Weights of a small transformer language model: no biases in attention or MLP, a variant of SOAP for these matrices.
Each number is 128 + 24 x the weight over its row's rms, rounded and kept within 0 to 255. Layers, rows and columns count from 0. Numbers have three digits each. The size before them is the row's rms in percent of the matrix's.

# layer 4 attention key, 512x512, rms 0.0817, rows 46-127, columns 192-223
092:111078130117106094143127099124151154130101155111130134167107134110136145150153128170098122088102
091:142133106114163143139172096121148133128146089134102077103154140127086127108136110150094137133132
094:110126143159121145128160126089084126128107072132116158150127172132158108153100137129134133134106
091:145141106106132169118120122110106121141116135122093144153130109124135167127161125132120133104137
099:139147127162114128120144133154124104110096128111117103139159135130126125127096119122113128158158
094:069142104096112098095083128117125116109079172138096153142145104129098127147156144142109140118134
099:126134108118132131116095088094125143126118107154117111114111099122111123093127092075115112122146
093:145128133088128122185126131131097120140146116095115128146115089120129145117145137137120132129127
092:101118126107085107146179108129151160145114127106130101133085105126092098147078119139150168107165
097:102120096152161123130138146166124129130116152084139130155113125067095122138164142083132113134123
090:089169124142099162125134130138128155106102069087131110101105170153128114072119138153128105146118
093:156125160136131120124089155118109116154132116127142136142108137092154110115128130125136155101083
097:153137108117134178153153126140080140190130107142114100128127124147137120150138137121071142149084
095:130128072167087150145124136119129149073149119122139149106141140147140158134166114138102169140156
088:107148126100125088129130133109111127132120101186115091141131120172129130057134143155149094153124
092:115094139128132150050178147087120156102126046143147126161090122140128137185096132123145157109098
091:135072118120127119139136107147113106136131096183102093151145115098109141089166150090115096091139
092:094138102146134152120155098150103116102128123087157113107177088112117115110125089097154095100099
103:149099093153093154164144173095125109094148121162129154144121151141122132169128194133114157145100
102:134123122145142149118121101078095136104130136102070109142124113115132135148149098128150097132084
101:097144121119152144117128105090115148109103063127163126152128162161141131142087124100161147146165
100:099110123127121091174104125157129119153141132104124138111132085111130153108175161108143179128145
099:149127123151111155101126145114125121165115118129126140096124120157153138159117122109112134159144
097:138164131128194128148098146127177136162109138107120134140118133142091106129126144134133092112124
104:107139187091118191129150131126146181142128090088106120111143126093144115139145142088115138105205
100:156126154129120133122157061124131126060156174142127126084143136128121095112136113170152109097110
101:112149180115142130117161147122125120119172153107100122113142135129134135146072124132089138115129
100:151072114181118093158110133119101097113105098125157129084132153115144115111127139113119066138112
096:113127110137139101119150090114105089128142139108105145120134116123085104165166141145102121142105
098:157109117187094106146108119159121133119115143167103129111110146146131150142117169125145115128148
101:088129112154146161147149116118083114150135122117126134142138157130072156141147182155131151091101
096:133095168126114120140144117141123154092140109138105142164116136093107086098127146165143129107135
095:125112142115126159119139082155160127105121128172115082117170118123136137093165177116078118166128
101:166136173106131149168109122102130134100110114128118133099102116143155108107110169139122152106151
100:154145077147094105115127164155126160083134114123133161150136133140156166159121116159144125113145
097:118153053138106124146135164130113125171146127096142166109112114122115102105096139157105123082143
096:141132122121114099107123137160121142122090143137130111131129117084149166087162167114127120157131
099:137108170145170165144131082140104134122129124146097127146142106157144119124117099105137126093098
100:127117131105136088153109134121114151143127136103128095145135111145148133149113114144119129129115
097:186135119115128112127117125149143121165139140140154096108093066126115152124139102141123146121126
096:162134108122154173149131088133124189105121134145109130055119135143111099116109104112114120147107
097:116138117142101136138122097147126170113115142147133100144155166116197102101133143144115135113135
090:161145124167150125103067110126089090113168150125124101134109129130150158134144138138130121110145
098:091101130159103137151128145136139096128089121090099139123171116139109129181165098121112117132137
098:122124112097119124116124114122089158104183110123154075142139116139132161125105094106128188147146
096:138087117153119127171139134167174106112080110112142122143145151093126096124108147126138158115138
100:129118122148127153153092129147112149116105103125123128106108158162168109149123114111111107131132
100:149118159120111164149124131112122077110127131073132124131139086104129135102153166114099127133158
098:122156170110147136133093157139085158134100133126093155109149140105144109139166108174132078117153
098:050075107111131114155115165089080147122170144146156136131150120101132078117082114135119129113129
100:145158118153117117114125166124086113161147092129118162177167138131141145119093113131114131144095
099:112127168127087124129119150136175140100133122143089089131125125154101123130157117105098139105128
093:103070124106184150146094124164140135129161071117135142171126183124117126126127183132105139137083
104:154106139165122115114155108141149130128107129096137099126075112083109135120135114138125148104147
091:155158109145128162129127147131137129108134153119109092135127140153128119127143149143143154122166
104:113141135121134123159143098073107119122177126086104141126085125108138147125145110181117120115113
097:120118078075149125093118102124139148142140099113100144116140149103125147128094151072133141111109
092:165156193151145090081112142086159135071118078158078099119114127156114115099129125124115125101121
096:141134128120134106147155104087165164128160103094100133152120102161136124192160178129112135151132
097:076134145123128103162164128104073137131103088113133117108136144109147142140117107117119098185117
101:146100113127103125153115107179080091146166142129170118138120092064072113149162137110101142117137
101:158212107100161123112173132123111112166121108086107146166115195134083199126078094102114112121114
099:156134121106137126106115108090086116118109092126131111135110119116121161154117148152150125143094
096:143116156121108116128134107154119172132108139065134129159096130136148116135146123144102140150124
099:104105121130111134149144100100185119100084167113113110164125125138153090142106132090092103106149
101:151082178143123092122119103109139158155119102098135174112096130124109118089104142096144097119097
096:170154093145122136128084147144130143129110173121145156137136099127125138093087144136140124150141
099:090142101132085095141155143155125147152144168087149123136182104121103096148092136117137144150134
103:131128098160163104102142137095101100091108114159169131105138141133116136151130145149114157170157
099:095151092163090142158144144139130109103114110150121145146099157119116112118180117134135071134129
094:143105098110089099133127114107149119111097141117127142135141063130151188142110136120135112127121
100:172095103088098134130164136158107121121056132074126102101177133194170128163127159171143145144079
098:107098132150133147117115082091170129137121091120105155146125152158113138198120089138139120112117
094:152093121119102076127134094142113094136109117108155113162150112101105099123136138131113124144137
098:156159158151128094121160124129179157073099127145114162121135139123108133104154126135133133142129
097:116140099098156092140152120171156160103096171128096178139110126119138119100148135132113138118116
101:121166162110127092140081143123087134126156110127130114122131122110101154121125122154176081120118
102:131167077122124154144068099171122113152129144116147156136146126128084137182158110155136111089116
101:080134107100162136145143088131128118147172135141097183169128159081140113132105073122126127088131
098:128170085158099101129113121147153088155104109099125133139146088118099150154149129126157137121114
098:114158135143091148147098135101108113137120128134195108148176130140126134140121162155096124131142
093:114155109140124138106145125132094092116138086165148109122135153159139162118124101110140132142153
# layer 4 attention query, 512x512, rms 0.0848, rows 47-127, columns 192-223
088:136127130135148114114142109128148132093136127096118132130165087102123100100102183129142142131075
089:138121132125123151103136121159161160156093113118125174156129140106143118087123140145169149167112
091:116111080121164179141084180099131121093141110092144187108119107133136155164114121138105162123149
088:111159154095118123146158104134124095151119087089152094145129154133153123089143127140128211117169
087:161113132116114128135146137136098145127114137118110101144136153116128122155115095117108107090109
089:131152121124108120104122125137162166109150111151140115147140117140132164129110096108110142125127
087:133137154125150115160137117109109149123120123165097145114108151102114099115167127110126160080148
089:129149144095093101175130131175150126124127090134154111117098127140138137096112112098089151133155
089:170103160092120110189123184156168134127123145100140099140113060124112070145153171120164085130109
084:139121116109089151119144072173136118115111119149131139140132154093127117122103117110107111116157
090:106106133122132089119147099102129144138076063149111124126121109140135125142139168154141129135119
089:180138130125128153152130147115102163161139130147142106130095130116112149113087154141086158102077
085:101106098172072108095106130142146103104157098132152129149120125156153132170159130116112118111168
086:150149165150146121116145087129141150120042125158137113140157156138099132091166131125170103118124
088:171130187130127155087113145124120092129154108114156093133118129104118143121158149097139110108122
084:137145147130102107130118137082118103107137113153129121129124139098122150135148103115157113096186
082:089123140127120120080122153102115121154161140099173126175116127142061151099124149116168113111135
100:117140094197118069100168169096138147141101118116114151116101156156128179100112176095107096132156
105:135099107141101126123151141160118107134117163110147146108146073139101121131122126108151169100125
105:119107150135106072131130142076165151123134098156136139134133126119121128131112144122092106102125
104:140142113085126099185131154118138084149083113136147122132099109116081168117138142140117159157171
106:140126144107148175127119110094138146147173138138125105118132127071152120150173109136102140135116
108:123098094136180100152154109083119118117156133152162069136147083141097130143129150152126140149124
106:108123122126124124121119150136152145110137126151095149118109143134095164132108128122151113112132
100:165111115127131129156109096154150137094105152071130138142138188095123151099127091136132107105116
101:087176163121141093169110142102147080127122109156159127096104141136148135103100141140135123121121
104:134112157085108150132139135115120149197138151148126126110136164172105137100144088154155120136099
095:106138148148124090122128142134123101129146107156103124139114128130079135093130075144086096117089
109:126136114142099113108137148106117105183124093139127127123111148125146071146116171133121130098135
108:093110131119181137132119150108145126093134141172154159117150129124122150092118160127167094189120
104:065084131093098109111095156103143112171121132149139107171147133121158073087116165117122134120152
098:145150151165097146142142108113154103123119101122130144122135133134099140137108098086133150167134
102:120160172142153107106127118134100135134157113154092133111158144123181153112097098133138104136104
107:116132136131165106151105109095130149141141173166095139131100153137163146092085069145094110064109
101:146078116125133112141121141141140120153162150092094178133104110136112126133099111084166151115153
103:172106100146140141141103119112162108125130137139193146114131106121103113119141109095141140153165
111:141111145100130156175165122105126147152145152090119134128086143158148105128134122161130123117121
106:151096157172112095141137197115122136154105112120156137137191147137146152105107163107116144128075
102:111081136143087112149130130111182176126112107162136107146142053147128127121146098106081134134147
100:118130142112106138120102153103141135175128126076116170134120148112130113127165117113115117125141
095:164106138119144079104107106125143099138118108177104122134130127098153113118095159161121118160116
099:104167090122167122148127143101121109103163155196172203142109123135137126137156113129110114123155
102:132102127120131126109189162135146158104104133140127136133132138109146153147112105110138126135075
105:123139111141155108122144116131113143140114118118129090117145131106172118135164116106141183119139
100:112125136126141124123125121167156136099127148114109081132120107136120086131138099102154147146155
105:153118123137110112102150111141089167107106102117130100131104147144133116128124132089144129148179
107:136114171096118121099118142115115130153099142093100137113137112083173109147139153147131094113128
100:137126149123157117145183099139108104151122139119135121095119150145173140115137127111087130085157
096:098117110117111132109134141155103105102104128142147096154132116110111153091110133108196101142118
101:171128106146125101148123127140089135094111126128115122142161121147162089141114127124132093156134
106:101106150149149095103138148120180179125115107137122104119129145146132133146109127124148095092132
103:153127139125151134130158132118081111120077085116145118130108097096131106147125141136137173152159
110:122125174096094149135111109143115184134141184091161110117099122133144139143133101164115119104114
103:077131133141127143148134155138152116086134164071154105124061112128134083079113112183126124127150
111:109143150117086180160111109142136126104117117102096165078102131104123128135116124121147104129082
100:111104132138146147078093121112099125128121107121099063143158092152119108151107108147139120133128
100:150158123155138138092118123102110101169167117171108147114116137120122141124136134092129131091141
110:117133132148141176112107110104133124144163118112123137133123126121136126136100128129117140143129
098:171127087121090107111115101090120079101095129145119134152150143166090111142089168117077136117113
106:133176130128115164132096109168148106125137146122103124148138160133149137066147125143141143150147
105:164147127145113146120205116113111158102094128106118139124170123152110130118110162128160152159134
104:150096163137122176116125129117125144106124101129119129182138150150124126159155119122140147143128
105:117103133155137120142149166144128108141090113116070168136124119124144114125138105136122115115144
101:134124156180167101127105143114135122103131134093073073113101128108136142088145137131104142166140
109:122089135101122133128157170149120149143107122101130105172093152143115118156132096128134104141122
102:134150131149162150108097110104151130129137127114102141100117094127142122154123117085145100136135
104:087138130130126140136129128117168123118109139124128135149141157143084106109107156112163107164122
100:144154118097080126149128122109124062112154110122141145114095050160123139129117148130120140120145
103:101166107115117072144125144100147133118104097094118129111107130136130098133136139094134120118132
101:169099180107172141156171105132114144163131102096143101144177116136113125125105144113121131170123
106:135096157172096101129116152116094104129105078120117087153149143132128099112115128071141122149108
107:143132132075126164099161127151155156090149124147153106162088134115150110098123163139170144119124
102:122151168122107157107149107152079140156079154120120111112128127104094107090105120125148152144108
108:137109137146119167150112142111119102095146123154125182142138163119105178134114132113138121124154
102:178134138093158152130148095138148115145152115141081118149105131123162102158175110141123104126131
113:109118150143102131118149140100148159111092154126096165124135158107112116151127133106106154133152
102:119145169143144120137115106148100112117102105118176155148089121110098101078087133132135143183108
108:110116082101151130105110113117077115110125136117094109128130140165143166133130135102146150119138
110:115125115151120092187155140083146117129109155105156112109136119120131149123101183139103154091140
103:144137166096122135164134170143159125139122109141136114139137082154128170084130124115135149123138
098:133137106099113135116111136135117131114132116145143138140141103102143154117147128127156119136141
# layer 4 attention value, 512x512, rms 0.0854, rows 0-123, columns 192-223
081:111125131147136090073081150118108134101130141125142090108149118134115156121132124156134113132122
082:120108131111130165145150123120133091081154123121151150182137120118083107130130142094095155130095
082:118084060099153082110118104127086136096131112156107153128189115144112138124121089128108075157129
081:182142136074122156147162106124145134123093142171128137140124113167120126140125135108097119119085
079:146133131129143189087162102144092127125133115169127130138111170162142119136139139122104093140101
080:104099157142149100158105111115128129170138171144114138127106100135118109196128114144130114119127
080:123171123094096129146111145118087146124133112105114141110138124149143112118114150113121121121144
080:084175157137138137154129128161115159131125120135117144135143126066123139152132125131121099088181
074:139148107112098132136160157127133127095105157168125094128153142132090146100157142141143115122134
084:120124113173116143153093132148140175104156163134114108130138097133143164165121116119090140109125
079:113103162152111095128109119150100092094121138166122153121104130149145129148140110135156140111131
087:112097100116119144129139144094124087141105088106121074130154150088134117122129108102133147087128
082:095100096099133107103119090095070142107151105129126113104144113141131128142155096093146141103131
077:158161140115130150118119161139121151122131179127157104145086118138177109166159151117107140117150
080:151097074119129171123111140093129104170125154143128144131164094120107117106149120144139136151134
079:108192074108108086159137076098094094157137179091136123127115121079162130109106144083133107152134
076:086137145118117120088136116116107129169130080125095117077148165095139105118089135157156107097112
086:113177128126129099110079118117090111069142126139127112125160097131126110122129172163113089129128
078:118126106162094126120118139156125119112129143115116081217119133088094102115135094117132104136074
082:138081111102149127089118133137163101146148176112133130152113119127138148165142134154113119094113
079:126101126106133093126158130116147110110113147135111099120140158100112161156134152131088164124119
083:119132176107135106116114112096149110150084166112147120103109127163125135114146143122091077076125
086:115105114137114135107115122154153078126105169172136119098106148126110116152101133175112140143161
078:101175122129146144122099086129141133127126127099108106116154116088164152150162138109155110109140
085:110100120141121147165148154087103111059142121067141139131125117148124095085154139074172097165100
078:139078123140143124101154124137096144123123132131066126107117127123110158105109149201098160141113
079:116102119117126117097155156109120117108135146105133075108098158124125187136102068099144169163131
082:150123137121097117100105121080106093136113107102129143168127113124115138139158126154154156134114
082:103117145150143112132142107126142128117130131112198154139127136151106126101120148166143136127145
082:136104096089105156126117135134096092110136138097109145075107126123121153099148118134128149131101
080:118107103142134128115132159142105136131098127103120095123164123097117095128137120137161148166142
078:174103151135160157147108101147190113099121111116169101084150134108147089125119171121110144141133
074:130173111137122149089155124144068127132107108105097159083131188141131116094119147135145128143131
085:139133142141127155130111132102111156110122098135116098178152128121138118117142142108135105160116
081:110127132109145117143130130130160138127098113161151144104091127145114185127151104116177121126135
085:103128120120101116081144136110104099142118151111104136090135117115086122144128134096147107101102
081:116137131094116150136147097127111103133149130092069096132113117102082087092134133075118119100132
078:159154075114141098120122136139131148109137121144122107106122116114134138082115115114094180127136
078:133134115132076113121170125114076079116127096145154134125136140146182137149145131132103143106116
080:142106137117122131111113135130158115087115139164114114082146101103103125122141162162152157171125
080:150143120153159140164102162138155132102152152145129123155134155149156111148082142120107107122143
081:125125135139125173147159129095143111153118073144111148118107175141100147130115143075104128117095
074:134124144145146168118158125117123096141134119114135146187134126119113163149111130151104146117150
081:161085182118146124128106096113141100133119129204101103123123147191167151108111115112122158141131
080:132139105125175111124128169117139113140131139144141126104174142142106116129142119144121146082124
079:114104143141129146126147125135122095116129141118160118112142135047110100113132163070144159099151
083:129130155117153101095135106126126133154179141162128127106169092135148139113124113138133107150159
079:072097129127143111155119127136125123073083114155137109172103139149174098185113140114158113108119
083:118116117121140134075131133161119091153128114162109139120119177135118125105130122100134162128092
080:142144088145136127131124103151122145172121128131129089128121136083124129125164136149135128134173
087:158114164086141133157131118145141150105108147152096145095129146149136112136126098156120126085130
079:138159140156120114159099151132134119132088151135108105167128108129175133091154149133110096140162
078:149125161117145153137113148157124117087170143126109079141136123095119139104109141148125133125140
082:108122119117131156126119140116149140143129144106119151113107154107157121137151120094094150082111
085:141128123122136171135158132122112103106129148111064107143150101136117154124136158110094121103114
084:133113114114137143087133175159096087091158153094097103117131136146135087129132126138130064127117
082:188168130140130083146095131085121174097105093147143130136096096078080126118123132132115178128147
079:199134144147135145122152103121142113156120149133130132115120093142147057100185136111150146101133
083:127121105137118117147105106128109111105148116139111130147148096151075120105114120150123122158126
073:141133105122158105106139111121136087108153128180136131100139088072124144136131101143139118124127
079:103148139130146140080127140156153154134161117137128134121127116144133126138154131140091094168146
080:142082141149126105124126174149129106119138148111151119129096118102153136153141136120084110119131
083:169135122092105103101180156103152103122125096126131099114133145114087101137125071120098114125194
074:153140091159062095134148126133120126134159133112134166135080116122125137123129118125135065102119
132:116077145189099163170160084132117146184123168131173113131120151074133131104115089137072125108143
133:108121120092170112156147153146145115156116129102158144072133150152168107133141106099150120143119
130:161106152113116097125151166119158166149103134110099130158138161149128148122151137142087168126118
134:098075148107098131150096102118142084120169135123102114197109131098154129160149136144130085167102
131:142162090072102118128141150145088155142114111125155098154095119080079149143116109130113177138122
130:125131131103125172117168099116150114093114141130095146123105139141174140116152167098098104142138
137:130128169138107165128152115139111151115088169147155132111114093138102158093138142163137126147138
131:121119084119082125143083106110115103162114112097082155149142150121114137126117127105111118117094
123:139174092148078124105156151141134175072137126144134124144127136144133128129147165169143149120122
134:083131119164152128112114098147095117107151146137107177098155110189130129112137142121176122141115
127:135147136127137130147137110099092155105134190115127121104139144149158188147204144137149161153115
131:125132121093074113167141173151125088119096100130113118122114125168107099102109136142110101151145
137:162139141102098099133112136102120120153128150122128126112121167118120164124112116161167160093112
133:094107150117099136105147146129117141123182080109101112126082125119111121119126173128133155110121
134:139146157118137113140158088130135127156155191112143118135100129126133115117129127117158160152149
128:143121086103104127127160155133118082072175167141160155124155113101126109122137120136110135145122
124:132087106103115092118087118121150152104124105100151151122116152128154084111129126117126151104090
136:182106120133107132132119084127099153130117149145143144154144111136112136094101187134140095129150
131:131116064170126152091111117141153135139137176149114145153162156135143114137142131121114102170109
137:143145133094145088131159153147105140147184118089119113139117166116127125097072159126059117102126
135:122099110113103105110132090140130108108124114139142194100118130159141124072147136124126116130143
136:139146168136114153132133146142115143121100120165152099147102119112144107131119123122149146074144
130:145133171097126178090135149154123154120139143109158066122120105147120122151109093107142127122141
146:115149104123087106117097150138125082114140145138119121177138108109108172138135102170143117120096
135:102150144139119114151140144126084124147161106134143108148123143110117114138133156130071156158164
132:122121118108090107100145113138119145128104130093145128089133149136104125131111156129121079133133
134:142140111109125145146136100123126104156164144119152144113140107149119116094123104126095166085103
132:094099101133137109147146123129139117124130142124103125150142140121134091125078091125153093158088
125:146127151112115136139126083139190114137118118144123124098158168126100097116194145160146109153105
143:109147122116122142152128122122133128151156127129139156126117091194142096131164136141113096134165
136:137094040121157107135113132144071114101105134115125115168124142164138125100064104157133156168158
129:126132132074085119082144153136136137096090101156120139094120126123091120127160149166101106135155
127:161159111103094123111107121121111117141104116119131106135105109087118110147065133111121162175172
132:131136108140153110121138134130135098088104130096130123124123104091069079139132113133130126127103
126:181116127149111102102099167080116082114098138068176153176136162080140117132130108106168190123101
141:161120154122067123109162173120123137099120169094090144166099123132109138146152108146118061153089
130:163139135078106109118152135107132112108126139136126095095146088093095133158141138099150154122132
132:115131175143079128106153136123130135148129113138165146162122124087096070060146143141142095167148
135:132115121135147110153148183097093133153130140111122151116134146145139114132114113138097136139131
131:129162105123155169128146135110071108185147122114121121104128124154136165104134109118138123120143
138:148160087149107136175114122110124137108122126109077110124143136129138160160101104144131133122122
132:141136092136105134139122133158151157133107143135114081116146105185141137136096128147114157159151
125:153125115122111150122113150131120148135111120100103164124151128150094136130132123143149142141095
132:134142118099047131141111126131101131143098189129119139125108133129140104132131135117108096173083
135:158117130157156138159082104145120148119126082131161124116152145088120135159119152113141079147107
131:144151137135112092115132138173136096086167192158115160079118089140072123138096105117143132125140
131:121148176151105113143118126122129146125113146139142144182131126128145091175083104155125075077146
126:113127134135110144061076103095135098156162149118169185142179122131122104165123110132155111108110
132:068174141123149121112155096128182142161111117095124135155120139141107169131101172098087104127091
140:139132145147179121097148136144188115114136125131112154133122106168173103101126113127135145121094
132:116119114156054132096111072089098117118115164156155133124170149173102144117176130127161116105153
132:152119113128134077095085126084115148116095133101137141142136123130129118121110117107165133100103
134:119137107127141131149109174118156126108124122114130087182081117099147119111088107120057117100147
130:100103130105128118162105121091120096150153129120144138113087124112156116133120149104130136125158
133:108150118185075092129159134138112093152132119087092135185148122137143138105120160134148087111121
138:135097138100139134174142085143150132130103147137114094143133137141136125141122146143061129121093
133:126169130153127125113098083151122113137132115096215133096123109120111173139129153070135154089111
131:104122132107153127076133149137138137112170142161123142097170135178129144132143109070147152111114
139:154128184115107110118104118167117139112149136120126084194131141129182087093070170150130090143106
147:117101114110110113106149114106134111124161152163104110134117119106105106127186118136131125098116
# layer 4 attention output (transposed), 512x512, rms 0.0753, rows 0-123, columns 192-223
095:145111131102131154118119134136142107141147112135130133175127122134123086175113130121118138126171
095:154143134127110128106110138136138113169119165141110084122146104128111124161109098136091118119142
098:137128184143121185151147155117151173137126123122139124103068138127107113077147146135166134130125
097:078077104146103105099098135137110103136129114110135151102148142109120117125150094134141102161166
095:124097134130105116165100144113133115158113143134130114135161088096102116155100132146167149129125
098:138162119155113108131152119155105132106103123104131123097169129124134113082160159119121122133099
098:128077150134151159139152137120170104106101161108154137146103130121093132082210129142142132144108
098:176120125116146131131159104104153088127159126144140117117126140175140113135163118130139139110083
089:126071141171148140117101137129138149135161083117121140174104109133136099119179137182142123113174
101:124135132076135128133128135116116082129085123159145135122080169103138111097104140140161145165084
100:127162138098138171152130108153114147148194114122136115173118121135098138093153130101107146151115
097:170130116174117126089107109116122163110115153142143175098090122162106145104072114133139115171168
096:134164149140113102129138121169146147125118148139145142125147111089153123097100151135131088171094
095:089106122123094085154169121110115110143136123138130138144166129120135167091129084138118079132156
097:088131171142143129130125107145138158102138108130156127097131174122130144155102141119111109111101
094:140079160153117139137131127139150124109123064144099201116156102178120143140132112153141102121122
096:126113107135115159141128102131142166103127170142121168166160118140105101128174103117128134116127
092:142102139106108157105147129134153104177095133089114146138107122095120181135112131122142164102102
094:111128108110146128086113089122120140162129069136156161071117135151169136105125147141136100110145
094:108172130112094130177118129133124133131114101130116137106152144135135125126132116090146083179102
094:138146126086157170101137154105124124135133148142125141132098104089152107102129135143142092136132
100:169140112160083127146120136133083125136130093111111130116166146117126128149103096141118157164148
093:137143133142100147160138113102137135154136084116131129140144156139152136120136106105112083134103
098:133122157130105127103158104113155152085132109092156155103100144154107106081118112146073176133155
100:133138092165122116056098093120126123176108139171127118154123135113096141140087090179090169086158
096:147150146132119113181104124100154121126173110132160139084150107131141118113121081098162101086132
093:138112109137136150129155106156115144148098117112119166127148096108133102116112165148145125095106
099:120128131131150152140155132156140145147167137152124136079154131130164132080111130126082141138162
098:149190112111135154115149139129128151114146164110105084130140133102131106110128112143166109112096
093:119109148166144102109096143117104156120123094180140109175139142100110118100131148130104118163159
095:151148126099117109118114120098153102133141136139142145131090129127090147146128190108095070095089
096:116154095104121086089145155142098119147107110131106116127085143153125139149155086108116147117081
092:126089155120134126133124152134152149092127131146119119150137063116149125111142104154130134094097
098:134124101107117100097154150170156115152089134123111106096136099097114101141109152133136132095089
096:131148166123085157103126129142131138149147151120146085123125131123169082119109114141090139145107
102:159143131115139082146131090151165148101148112140103119120128138138165129112109118167097153180143
097:074161102158122117109129145160143150078120142169185130093137154134173178145155118167155119170122
096:139088129115121158135146129113120128125142177084136119149126121141126102171136139149145134117077
096:108139158146209121160143136113194111098106143118115121140127113126127164125071153154125129136128
099:100129117124138133149106144075085146145126136147147122180094142141119149121106104105117109139091
096:096131153071108109121124051152104102138134111123120096122155117093124159074163119109108146138146
100:136142103123135067166108145126086108132129151131124157131171108098161153154106091188143133115169
090:148163109118113097140113120132157134126116119128126129076107156119158119122114171153147134125150
095:128112121116116136139158141144122123103129170070137101114171094085115117143117151100141056112140
095:101105107108099132131116094143151127107122178113112158169073108125121141122119117114106135132139
100:155146117111141083141128145123133184132080113134087139134098154168102146117119106230086099141120
099:136138120148115121168107137181126114096080125107102120152090148152074139157136147104086137108128
096:146141115147133140101134139132124156146153094108129157123127092127098143095148117172115159146154
096:119116159175117101150117154092116186096130118109135138117121099146117114130123160124112100132127
095:140140131079127130141122135118166108097129108146142189150112125139107119112136161157152087140109
104:148123099141131111094107121114112121165134122111111094159149122101136112136092147124107145179103
095:101124116108162163111172146138139113117151134125142133127137148137118145138122102116145155113102
091:134123101159109106119165108071117128142056100113129148077112124147121085145131106112163100135124
098:163162122139119103110150142102101100109132155106130099126152138147117134113067138139154117163162
102:126092078088110115083091120113144164138150105123168120100071130113169094126132119127172130157133
098:115108138163104133143112095108107164143112077171158160133111126115111128117109133130160143159163
098:073123156115136195133148100157106087166121151075150112135106145168184138127154090146131130096155
096:119128110144109133128109182150134145117095069133138115150137165089119156147084072141107088148141
103:116124171109135152145119146143150152114110130107165108102117145135154115120173121100128154122120
086:120149156153119143157150132154129148135113112111121072179118098162145140146114164112105151151129
100:157076104138094111146105150089143130142104127086133123128107100126123128135105123140153136100114
099:101143122103130128123145122113165166119147097117138110119114152150126136116121124119170114109161
097:114153131164148170151083086121127150111142161150144131105124112135135164116121133128136117169056
092:103113145125177135118108131135156159129086120107132108117152130140160112133131147142172171152198
110:148126144146101135104106123087114083087118102136139143151088125114149150161098152085186150171083
110:150133109108105161123128098140107164134127105192117176159135083126148088073123128150124152102137
113:090120160126140120136146092152137094137141113108141135169166104144166162114099139138138136117144
107:147130124127158118086114117105126128116094153137124142140139142125107097138134143150141132148126
114:120139153161132156122108147140139150095121148090184123106096148111183137099119111134154121090113
109:157130090127152118140113148089129099116172103123129182147076109168145091155135102168113089095148
113:129121111123172104135142158147114142122112092118084153134144106117136179140119109118123131112125
104:156111164112135153148164109116165143131130143137180125152113123128117173100134132102113117114131
109:170100129098085106122159153144140113090131118087125103122161073134120132147114141070132114125074
112:182127138106143107125142130083135153097131143125143092117097145163113110163132145161130188108099
108:099135106123136094099140100137139097116126081163127121122082099088128132090064133148107125102060
112:118198123102132138100117092144146146173135128107136141133104137052119131095114119118152127118135
114:106129147134100125142156128159151134115092056140159153131144132134123119102159152098130121092139
108:170136083109107130126098114145135137128078106163123140123183164153127126164165118121127129115111
115:108113112163136098143134119144107123114119076125143159116141097138099151146093146111166129090111
113:160131128103154143133129112098112116114143097146137154117135140137139126161145174149125168144147
110:113143114136064152111159157163105078148124149092094127107108130137114107159073122192162119104123
111:138097151140083103146134126093152138122152099182119121123072140114122161122162146107080148143149
110:138107141115139160155147101112138116083096147099150113137069112144086079170149111112140155044139
111:139132154133105195163159081140090181118120101154154103135089132132157087095150107149148156131142
113:089142120168086130113151139105117130104111117133153121149148177111121104170117131103141142133153
112:110164093126103079111147108116133126088174101138134145141128119107100140118101160085125122119150
110:124146151168105137152123149115093124152128132185101163092126159140165146120120115137106134123123
117:140159129173129106118151148153110174162146133135152137110096113159103124115176125113092172127122
111:130118111124146089098103143082111138175149106151130130134135138147169144115123101148134137185114
112:143079157108150124128117133149134093137108088106127117145106129127112106153147120124150084157124
113:088107161082103152115141140097126147084090114120160141121126151184123087155127160132088093134076
113:141197120111173131099128153105120105150135141138112139116118115100126179133143145119083123144107
106:093150119118149127028067126123123132092153135137136124127155133130163130132125116087141185103162
114:166116134153126134128116112144147150115122111158121151127108171132146142141105177096095065136062
114:142139152136069167169130119136126144163151162089122093103101079113140109136169131113103131150161
109:116142116100149138089114111123092130141128150136143149132161146104122136139101165105144105128136
113:110155119144168155146119132106175119111107128115139125119139166139104118133161130161163126113142
112:132109138110108156118148125119141145110167068121105165096142145175172166140114182140106090160099
113:130131149106131200123103113141169137109167106142157102123139117118081086119168144135141083112135
110:117111143107200112160107108119136139148125133138169100154149171132135105124132130082072152101155
109:099123115123137102178135109067109131152145100109112110172100106148130102131109109143125146127132
113:126133117153104089123133123148103091130133096107128146144157177143133114144133103093180107106040
114:085097124084123107123077107126101142135117105151139096069111120094151115101113094082126119133150
113:120176101119181104110121126161120136118101114099092139153110078127078129143133132159120131141133
113:130126197098081169101138122144145133151135132103121103146122134159123146092176107138126126155127
111:132125120131162147137112112128136142115140127134121128172067168091109126112118131139099134157117
110:148129162142125132122100128161103104119135134161146071135082152110101173139149097117119114129117
111:146130173110149189183140133122116082120117115148144084138146146128094155107162124102139143119150
111:110111105148141130088137153132115086101132118104134111093099133119093115127140161134119136109115
114:115119189141131147107135122136123140123119137085147097144119155182116141106150165114110122155147
109:140143133096161146154128126152071081128147140129093111145154105102130108118140189115130172129135
103:138105145111163088173105124142076116109107159162107114111116102126152141094120157112132156138102
113:158153143124134106129113097145087124128147139142093113135120148126136107086137124153095152134132
115:134107120148122110134114108116087104128150095169108142138133093097103109135154129115110132179157
114:129130113141145110108094123153063113112134153106089145098153140104128148100106167123164107116146
110:111150131096108139158142143136069095153132088148145140155123125104128137142105160119128101103155
111:193139175144106147146147117138149144165124124092128128118123090136151129160127141160128111182102
112:171126133179150156129133104115092098111137084136149096125176106156072084122117093148110129135142
110:164111147128108129156130132146095172127123171077155129126176116141110082103143110135157120150113
107:119161127109151171095149123141178094116167158145140151156099127090123130147160106128137139120146
113:091162163100128112171106100083137137102114134120093112104118108137125097112153084159100069131130
109:145112182109106087180133123098110110153105139095141153121126113135093147115114119137089132096132
111:151142146154150146092096161166109153109154107133108111101113137114114139166146115127111118072120
114:158136151064128136113142125135114124162120127076140166086103086105171116129105138138113180116149